Part of a small language model's weights.
Size: 15 layers, width 96, 3 heads of 32, MLP 384 tanh GELU, vocabulary 1283, 1.83M parameters.
Each number is 128 + 24 x the weight over its row's rms, rounded and kept within 0 to 255. Layers, rows and columns count from 0. Numbers have three digits each. The size before them is the row's rms in percent of the matrix's.

# layer 6 attention value, 96x96, rms 0.103, rows 41-55, columns 0-95
107:128138157130105125130160132107068140118108150140133064139137119114134151131126129104106160132097163098146125169091172136110113108137126161153159135113131140136107136159183116130165074095140160146090091136103141142132156138135109124172140125150125149098093073152120132115150154116136112140
103:168080127157109142101117127117146104164104149138097166108166170174079152106141106144152159121146097130104122099114080164104179135127074120119131103125111141116154105162136135113115109143147165145134110124112119105139142113119102136145130121103110110173140145174162128111134159142149131151
090:114087153150179117107143125114143154123158188143106144111120066137111123080170115130109145129104099112129122114157130149154090086117086126160132131115151121113083108129125147067132110147123146105133144129124129082132136104160134150161111136136124158137133116098113132130139173161123151168
096:164124136126160102153128132073162110100116140095191125067122134082162132138102152124088141154107109133112108138111094128113164109129138129112143123118101079152142126133141150095131112155146141128181149125081130096181091121162138137131110104101123140143110126121142113161128129164134130135
099:140155113151166110138135101093144168108105162100154107120143124087142154146107130113069185139110070125137120126120116127116104095132139113137131120102090122131162130148102155096135144145125119171161155140082158106144115152159179124140111125136126113138174163127106123172122108114143154121
094:122124107130113125108174144104122118115167140195144203118121102150078084143110133111154108148138103122133149091143140103110127167114163099100145137154128116135152119130124129106127087137111115132114140102129129150172115135096153135108120112113130091134138083112103127099118128171082087109
104:132122177105122122123141138165111126144137120114119133128112109165148131077183107154127083078109122105140133108126172142093162169122083144106155119111140108147106145151152179119137097103107119136151124140128129130103166138123152128161113136107115134124080080161084138140151159165124129141
107:099158152116100133111101143192094157109138140155129176142137113113170124072135144141136134067117134111116126159162153141115131164083172136139107107142117134145134130080099110135172164126131151129149088109125149100104136149146173119153118146108132101103096113133111122127109154129144114137
095:165166108160139106133112128145090108133059113122146143133124184119094140105083134150143125122108143160118135122111084135102118152147139152064174132133113156133111108117123129121195099132155126111122155122097147165152094142092150125120119116129165130130126138114175124129128142108158112149
093:131106136121169178134092140153114150087103154155059125153115129159113116128117128144134187146160134130136136138160149138103105050105161129165115137095146141103126108097142119163166126120137137174135140114136136124100135109097117127112141131122126088143123098154107135142108143102137134172
101:187145146149101120145121147133165125129130132089147087099110119116202151138113111104080131140138106092138130161126142093103142135110138200137160131107176107121127189134128130150129089147119134118174131140084109135158151116138114122134107118141119158121126092126103129118138127118107153126
097:115150134125122102124176139196150096124103120155114170089167093125108126105127103109150113138149183130142149148114152134108117146129103099132159142127146099128122126116106126110138171084102134078104182116146126151134154116104146116126139116094175136144149152164124138123157117107113159165
093:111094097143130141122159141181102144119102100139106153125122124177146148104083143115137117160163136107094138153122122130099132136141128132171126117084145158142099144111164116124186113116113123120097178147139125165120119103106176127133120094110193104141135155110134124127117077116140102120
113:158121133080080129147043136128105114123104137137109096126133147169111115109135145175124141095091096152149167127134124150072139158160154181121099129131108123100141126120155163128130101086117127135138076119128125110130133145103117111132145166114132122142119125159148133154142154150158124121
103:124147147119107077137120153135124132118127081167117106125115157129127094136118121115111117078181162178144145129115103091119120093144127139113097150121123120109131118202144163131106132119100121127162090150141090165123116140162126114110181155130143151119152118141118133110153140130105116065
# layer 6 attention output (transposed), 96x96, rms 0.0878, rows 41-54, columns 0-95
113:100131153081138119085182137108129123157164104073132131126142127110149125141134078126145146129144114122130150105144131180173089155166131102138146134061112128101147151133150118118120134145138155093125135135133122104117131089093114168087144158125096085134111134104136136155142101140160141119
106:104150094137114148152123160138137119133118129146163143119119095185137152105136108121107131157101112167142138111151204124130124150141159077093068122141141145103093083123120124126116120164122076136123125126145126161125127147125133083093134106140170107130143120089186117112124131138126133114
094:098136117130088138119178117142096146157159127119134129124119121144143156163163121098167103114085114141123103150096124124133117136164133098134118112131185116108124113134129137118114074182130132145169066153089088126108119190131138155136172130099108137111140093150150137110123137134112130137
098:160082127122110094141152114149117148110119167156096153099104098126146190139138125132122108100128147114147133156135143132171111128119099153091107117163140151126144152101143098095079165152096117148116130114166181135139088132124147115117133167131156137126159108136121124118084136114099111180
097:128085112129087143133137116143092156140138141116096130116142112071134130189144131120144117125134149120145117133117142143119154155096099137144139140135146116122129189114120080107114151122085146133090108094152162153147095153162133102110125184087137127109150118160110098156127140133114096184
090:123113128156132134122136142105158110083149134130122126099160128154084157099125090147181122157109078135152144127097111131143136065092173138144128135150163106152157094137156160134140100132131108140135122125164138083110149132133130092107136087117136144103160081164117127084151127122134143106
107:099121134106147102133132114104151108122131090130169128129114134158154127122132096160116144128107159147120146099129114134138111113215123151094092111115158122108153070141123116156120094171158169143111124119109105133121136131132103190110157082133098128159151116120149115110147105118117175148
109:137166148143139156116144111100116108136115124150122084179079198081116079150110106147162130183162125111129155138098109137130143099161121151122109105139128115118103124165144121124139123106123146124104117138109123079143128127135095129126139064152112127144119156149133140118175114098118140156
104:100119140102160132146122159101120100108171109117129116137108146123092149139108144137143121139149140123133154091129144156115163150095139142124077142148120103164157152148128137141120171100105113094121174115140142091106101107143112115145068122136173081125140183104141140123061125132152110129
092:109169137127129145119177102118106099154086122101185133136097142126119078086116113122157133153113111109128141085067145138172156173119146126171145124118129080128115119114078127128152121088132129146151107142140107131168140116118138131159119109137104108085125167133150140126134155108152118132
098:114094163113154105147171129133144137144134143130116156106112083134149135126123083133100115075152149142108112154194122141182064116147092161131103116123124138119134141109131105109117148148132152170121129092132171143134118093121141171136141146129150149089103108144104132117133125115084118163
099:141133114160205153121095156081137098170127151086155124122115122156114071155138128172133158068144140152112139104116140148100132113125142127145158108112137124173139107163123128109125137134124125147136142097124081109086100126137135112112124084154135116133160118123113129105084145145136149105
101:139117127091133168136128157088142109145131116093147133152124161137095067086088141124121125117141126116123154097116156140148178106133148104183141147133133102149157162178128120121154145084104122121147101134135107077089129089157146149114107100131124135117151144143155129137073120137140112111
114:118152104133120107136138131099111114128089109116131134115095135090158118085106108152130163167111178166104166081128147117172119137138162150096107092098115130116115118099119139168131106151153102108100145131153171120168149121108109130143093089146146103158126185137122126150112101137134160147